{"num_hidden_layers": 14, "hidden_size": 256, "intermediate_size": 704, "norm_eps": 1e-05, "rope_fraction": 0.25, "attn_scale": 0.403, "init_std_qkv": 0.0345, "init_std_down": 0.0494, "learning_rate": 0.00962, "weight_decay": 0.0, "warmup_steps": 137, "decay_shape": "linear"}
Each number is 500 + 50 x the weight over the matrix's rms, rounded and kept within 0 to 999. Layers, rows and columns count from 0. Numbers have three digits each.

# k: layer 5 attention key, 256x256, rms 0.0345, rows 205-255, columns 128-159
# q: layer 5 attention query, 256x256, rms 0.0345, rows 206-255, columns 128-159
# v: layer 5 attention value, 256x256, rms 0.0345, rows 192-225, columns 128-159
# o: layer 5 attention output (transposed), 256x256, rms 0.0426, rows 192-224, columns 128-159
k205:501513480491492488512509423532461561503498567469477463467395596512526448483400522553469474525504
q206:508469543551580415399554494457550481542491460494583460503397452503528498430375405407531487525467
k206:434546495566605516542490479573478512501520624516505502481531492466511505487484494437511520515505
q207:524450533418504474417528507535531505395442481418490512518491525540461436542429586445446477487490
k207:343525539508544554542582466450591482487580591467517487496538513495530474468512453455531399407568
q208:561536512569443498537362594586573448477540486540496589512541537522575473476471444524535452416525
k208:535636509550448491501482512496488575566553465498524391542520425510410458540475423512470412507424
q209:418529535489452560481529431441488486418493384473490480454586408439441499425487572565374494506539
k209:537533446511478437462471555515540527532558451499465463523442530496505482492490455500599559431474
q210:524479645477482461475472490543383515498494577525396419603531599640528586458405536518600513572506
k210:483510476490487513549576521581343549507641454471498515444337400497551516504475472549561525506541
q211:497524532450433465353478531461429584518525462539496466412517403527463574470549463415498522545528
k211:500610549545511410495468444508523448484439585431541528390453523607508524587525501501406561522521
q212:431451520569496427476507577594475522574457544482486471571523493480577497445471564557483433497553
k212:457440523448523553536553520526478488532503541539483469467553507500425487481505518548470479402418
q213:440535563531477450593518557560522504426489422495542466550542511524523484469450490536555595512469
k213:460484451511363581478556427525443419549462577502500491448469637484527452474594491501430546562468
q214:472538448502481419421556437588428482414411498486503433430461541499505594482530535447420431552541
k214:507367501487462529569594403437467527469497457572462530456525510462474570489524548498573479415479
q215:505493499525592474495466438545503546505494453435574437474544455521470467542501573525538429503481
k215:548441379427463442416532528566511479514494474480391476449453538488485480539402531460578579474449
q216:407511459526412520496486492566542499524499502540462438498476446448448548531501523519593461395536
k216:489455526508513472584545429551506499542461485513633530488529586584542481487470488497474525465464
q217:618483566508428431519564452508535510508480561512466423570405543483526483558461492474475476586472
k217:456523664440483448395506459467445522527441479493548521403557416434554528527459514434567567512530
q218:538471479544473523491504588530479481539605601584602548482518575450472481536499514480564460396540
k218:500492502557535506606502598473517437503493448451518515511541505583507494429490513488547542528486
q219:596451447580576586509450433465513430518473392555489527553487469504558426411421528510563514595569
k219:451519514522544446546607577596469424394461419505533501522423498512335496463503529416492506548564
q220:608502545443514451512488521502406441581519455435497454448502536551536473615412479450451548385426
k220:448558499546540465476438500482519499451552597453521370719534482464536528567546425519571536403482
q221:506434535521371471499396567509516565519543500549449351564526490502559446439512431581493473420486
k221:635539531490546517542457424559536493479512479511581514499580551552398510518559547535445557483456
q222:530579569438522531486501485473465505639598539508463582470473456477529600470590507470374421561495
k222:452535528553540505544471521458502486449431570622473533563430470535528484471527414511580576518485
q223:609441573445501548476440439511411444403370455520507514586458422450516526503452513540529524539512
k223:455445425520527505539513550520513513479550465483481532477508541493497466489565553476555444512429
v192:464503420495468494502511492528450388554513408498490492483506477398468502461467555462523484546466
o192:506449571444574457554550569527490521503572493424432543498542532508452490479438477525398584509596
v193:475540461487521436478552459571475509606610457476484540520438463487488567473547508527519427512486
o193:489475482563471498481582546504527581455466478390537473402532489490401476462499523457528491390569
v194:496470501469556429518472472493499446347551522524515516491485540556527538517522491461541515494485
o194:520564592490473498584535469531556505503403536561497409484527458545561517503485410516486552496506
v195:503513487537543415523468631452572582468539494534560448496559464488518472443513426443526643439510
o195:471493532519456435482526453444492559500529511410602486469617519501548579502514532417479506468504
v196:493510512394514466513492542505400432606466458535478509495510521567508532438570565480461442504576
o196:565458559540454466457495556459482481497556479529476529490552505499513426535463490536545518436566
v197:458580428485567459493537442445478526532484503497524527493485456445547478500451499492393516591550
o197:471443528535545514512500523535578486568546452641495546501451596512496497556512487420539488515468
v198:453515464502477476474459583611518531488439445563478522456544534533428487508478481483472564492510
o198:472433544544514426522562497436492502385491572496503455516541518462497482531497544570503466604481
v199:487542428455414453570465542461514480463586482520509514429480464460547477527516487536518465446447
o199:421448453589477517474448498487462483654557461493563496601441480480530476427558569586452528500465
v200:512460500591507535453494468451511546588516505551503542515567465545468489491537498512454495539457
o200:592487487389539480519492458486505495466480498483453484441411411460511491505515486545450506481490
v201:490406438457417544536521572507530484547494544477507479399506518525541448451473513498491567455499
o201:522514533570591504550447512506522526485558450518477451561488499483520450527465520583531537464468
v202:541485537652477506494597484488499467514453537527420474507460589454425483445575475466435467608542
o202:539442460451578518513560561571418505527509491550518486526452453562471559494497530546487517527502
v203:552506472577519526466522423503492491558542575576389484511504540516397506573560527517559555490511
o203:559514504470423514591441410531447470487486519461454493485444530527544484529416508600458470527445
v204:495472556443512457521499500502451462484589499530442510505579420511443492418564482489492529503401
o204:476514532515415443501549522540478504546532488489448479519479546434561465484543480494564469500539
v205:464581604515511492531473451575497569488538465524436473468537562468607529588460420541583411515490
o205:557486448480508435435516542546495427413409504513529458558488534522512456495504546510495540537554
v206:408517465429517480445409546476492568559493524568467444461502564530442415507563545593553476551503
o206:541428457527490568412561369533405598533498559446525513567472562497488448507535391394524509488522
v207:522516398482583458498581425488483492461383454481501549561493569395532554536488484550430416534572
o207:471614464544501483548467542474460534515504442554435517508502515538470521446448480390495540486499
v208:493519493514594516534425478496528451426449490537511537548453420470559466582466416553377518510545
o208:514514487441393487520472567531432509527497536476498473481425500548495553415554511488491537549519
v209:531516499448485537437612487496503476622453463505537500503565575568456520510459579464502558553428
o209:482482491456426542495500436529515484457519531443502468495528513492487512589489529542505473580538
v210:463637455467526568378533542440441559531554525590474496462498553491517486572523549507479529587421
o210:572442494552494500581474536568514458561473558501519475454426550486526469577513466514443489479487
v211:504568444511526457506545516555403580399595531550485533512473452532480527512514445491469555485478
o211:483483580531479528511557563494536485566479555518500457510431570449467589496571498486441482512545
v212:425556428479479488487476561491522583513471439500468528433576557556533454390530505488558527485479
o212:519416530535535468515618534509442463489525437609407455518576464502446438533514468439484488531564
v213:492542526497585407557524470533417580556516532524476524452523371450540409430447462508508561546640
o213:521490501472511511405538543554504492418546533555588488500601407468429434499433437454387528513546
v214:490460468557470518433465483515562534541462457455578542454476505512516460598511451442533518488505
o214:522513496522469463485443496510526505477514484510397469444463456543499572490453625526470516504521
v215:478532573524511450514493476524462502467563496502493512567460428476436500517494493509485540493403
o215:425478520431461512526524498537510548547508533539389594542419528406458504444479499464522521525467
v216:494443518451425531328551506529472548501433527458487508564498493438491503558519492504458592580497
o216:517511474495514557582496502523495479540505539514469575436528458504475495478490576496468517477518
v217:455422443441515560563497510490490547440513450489475527498535550490544462502544425446462606477479
o217:534441589563570523483505529483462479487523485560478422481518491498480440545441503481514526501549
v218:486492470490497445507425514458508509481558450509431445515537556432476465506528519559525456484472
o218:471481497488592544485533560489503434461517497514451500384572489545463480536552459411476458469532
v219:550515540525505438547501529524517523450584485485586525514418391588575543460465562496547527447542
o219:590573505602521518546497506465522389510529477479512479480578543486541528513593426478486527554569
v220:498447578487592554555509428491459416464520490546486535537457456525527521564460571472567521497528
o220:458559452571493507516544495449462526551464491463433504476468517403527560537489533529504496521408
v221:433454459450503521527507552425545493605444543436434422484459534450510418437465502475490454429481
o221:504541524444482506497521524394486533448487496522513547426516459547470481461491536467587432523507
v222:527385424464493419531448519584479553492431474446461535534497562496528471579514539503527483486533
o222:482556451528412505483463512473506550468626424461452469520444463436436483428460395511441452438529
v223:522470516396490519521519567455556454530401491499458485490445515445470439516534464464508507428544
o223:498536487563518416518459477592496445551519541580551493433510500525508482456528573527527573440518
q224:442462445540492427513557507501529532476541502458508474458522493481489467498493546486471506496479
k224:491508500485543477519499582513469570524579525474528479518461514476517584530475485532494587508497
q225:463494493529448480521509493484467562484571523531520494479490545522507643422531460487493552490473
k225:506503454477496502465543503491516467525505457536491526487521463449530473502498444506545485462498
q226:552680520458513484489549548547407546554410479499474513451592459502410549482514525495488457507471
k226:551561572544425381433504508485549474473541390432539401583458526465509535436508468433587424417413
q227:498527470498451442510536548520516441447425461593538476625443449517522472504504499534577423442572
k227:551422486450403489551488503491473511483471497472459512490532556541441538543528486523490438490501
q228:516633564497558490547575460420506513494436457543531448487429548444439547463523500460481404479493
k228:492447599552515565538480550556512549521497516498496482500579567451565419559564476500481562570454
q229:494426479501441524436488476512530450387562560593523563507584375452634473525568469514556533549372
k229:521420600507533658515526477499523578518521485466678598449651586488538472476419577345451673643463
q230:459497461586520459458516465413396480573414552519592539545463474437508432565475493469506496579504
k230:490565547529625468431484442442486404521437458490453474460437482627450522544435556440519493570525
q231:558558553498419557535515464487516492451539457520521485572597446510468562475463467426414479421427
k231:511531588527409472517551498459518453520451487511546566498524540466450588610548469577573422454471
q232:629539564483491480505499467523474478441436440521534558587557438488451489507619472437487536503490
k232:446475579505547552459501450415537502476494383490555425555439442397491506592417486608499529444471
q233:521492403450467543535475444570568478425576458627536479594457530489506516461609468633497487555490
k233:452419490435612510583518462538573497475495406470429504467522574546497516615518520520489494492431
q234:460503571468472515502507462503515450507499566442560468413480474542593438437520455506470531562486
k234:579515491494537554504489412571481533415569469510511510506485523519457533506508518446545458499477
q235:408479473498478468550478549480420559491526512571470566476557548529440522514500549525490498582435
k235:508454403418392550392488518516471480519543546512420561486413551552481470436509500476548485407485
q236:506403481495398567441461539416519534431480447478487521562487489522513465516569488545509468442419
k236:522440497509481465563474482441482491550501573448395452540496516463483482550478540562527445574451
q237:456480496497466392511430584536453557546451511553499480457439491406535574572485495566454455529547
k237:456547555509592569470506499489501474503512555498500526476416488460516510526559508501557564499515
q238:491468445446498494444543523534556439494420504456432531481523571466474519479484532563549442544533
k238:487440494508564471412438522497502500496476498546511483507558573605492509503495510414516449562469
q239:575428547571505532385555390432412568476519464437444535611528423456417380422464576516521510463456
k239:514517550418494532513463505522468510511496474543459525469455473462431454424428456477585510501423
q240:487442448342464599576520593537539481505359638539517436512547440520575476535576445438446510517452
k240:543495614464506417488513533477456520522568554444461552450421634516461519563480335516432457516466
q241:504480480580532598503517519412557580539434493584461504457459509446400459476576498428613436563551
k241:530495446527528589456454489343539474455520568482538544382512496553521448424473587449520548461429
q242:508497508475507522531494422539508478542545572476463514427460586428396425517579485488418485552492
k242:462489520435527451471509463425487532621499484402545534456455493527497474509540540483463458474488
q243:521474544454472395579460518404429532446561518423473559485547604633443456484534551499455525515550
k243:572558425491404510481369424502464426426499419408542555564459443448464481539486486616574471487483
q244:527397531556458592464441469556609412424544483557554467498388536513483519496503440419452535531517
k244:474546575464521524541549546497455613481522511485511537554507564542579469534615518495533429450417
q245:518557497450508562388419533491547483600522459435562538392407417449564559588501491398470512490536
k245:503567530465496446532474536557531448423546463463461482484521539537476567464527499477356497524460
q246:487426470469558438368569581433449516475548548450568506434432527449457429558531520512601475425460
k246:474511476481484566486431531463559596429589451463468553525455413530549549503558552520618441507460
q247:493532550524540497505538622608499501458535406453528424420624478524496519541459526517557510457518
k247:490464504519693473463573560546493544548534478483537488492530443420475468578560502511447402545440
q248:498448421429444414488528489483443548516500554491471527527472531479448475506502429506474442438531
k248:539528392488498532541486501576392543408549568481531556466487430547511496507440476590506437452502
q249:567460577435463514436481552446442636515442484478441472519520435505562406505636445509510387469507
k249:507464506509553544485534473407529430533528562563483457524480536517457481425411452436580600492454
q250:509616540519511542415512460478517491556521556495547507491473474562470438538382494384577535443495
k250:580518501495534539624593499518477484534551493538503565499438423496525451506436481506384535482492
q251:466558466517508451504468547567500574475502507568492550443492468472540497453543487503551534557449
k251:469488452483503462554656475536524554558523494550448519508477422423583497518522549492505432547519
q252:460556544498493425496391498551534597625427474509506574557507558457514523415510460533470540422530
k252:551426461511623507547458521575476567527507530509524445471503461442499523504487411438474546528515
q253:653441432526417515583455471512497500587501505486530405544499565488464557400482480491498490503491
k253:521573508453466514476430574598548481426528486495504524582505500458518447519511573530557463487502
q254:462427562536442524475471533523520500525471479550466560485588528505503510562479558568550405490467
k254:588412472485469442496518622599457389542463403470621431489525441572497548463468532445505485472476
q255:468548446512440563452448544548481453506574506437551479557526501515500513500485529568538612548457
k255:451452403515472472464490416497446528472509454393492535614520456571485434447424507537499422521499
v224:525482480401587475420507518425554512443451540548527439502482468517476447414541511551434552464446
o224:446495494556488520479498494496394483536502535532438577577467520483523514492520472501572450547568
v225:569523493410555478469536488521561507470476501538487517531474445479521562520492515566497499482468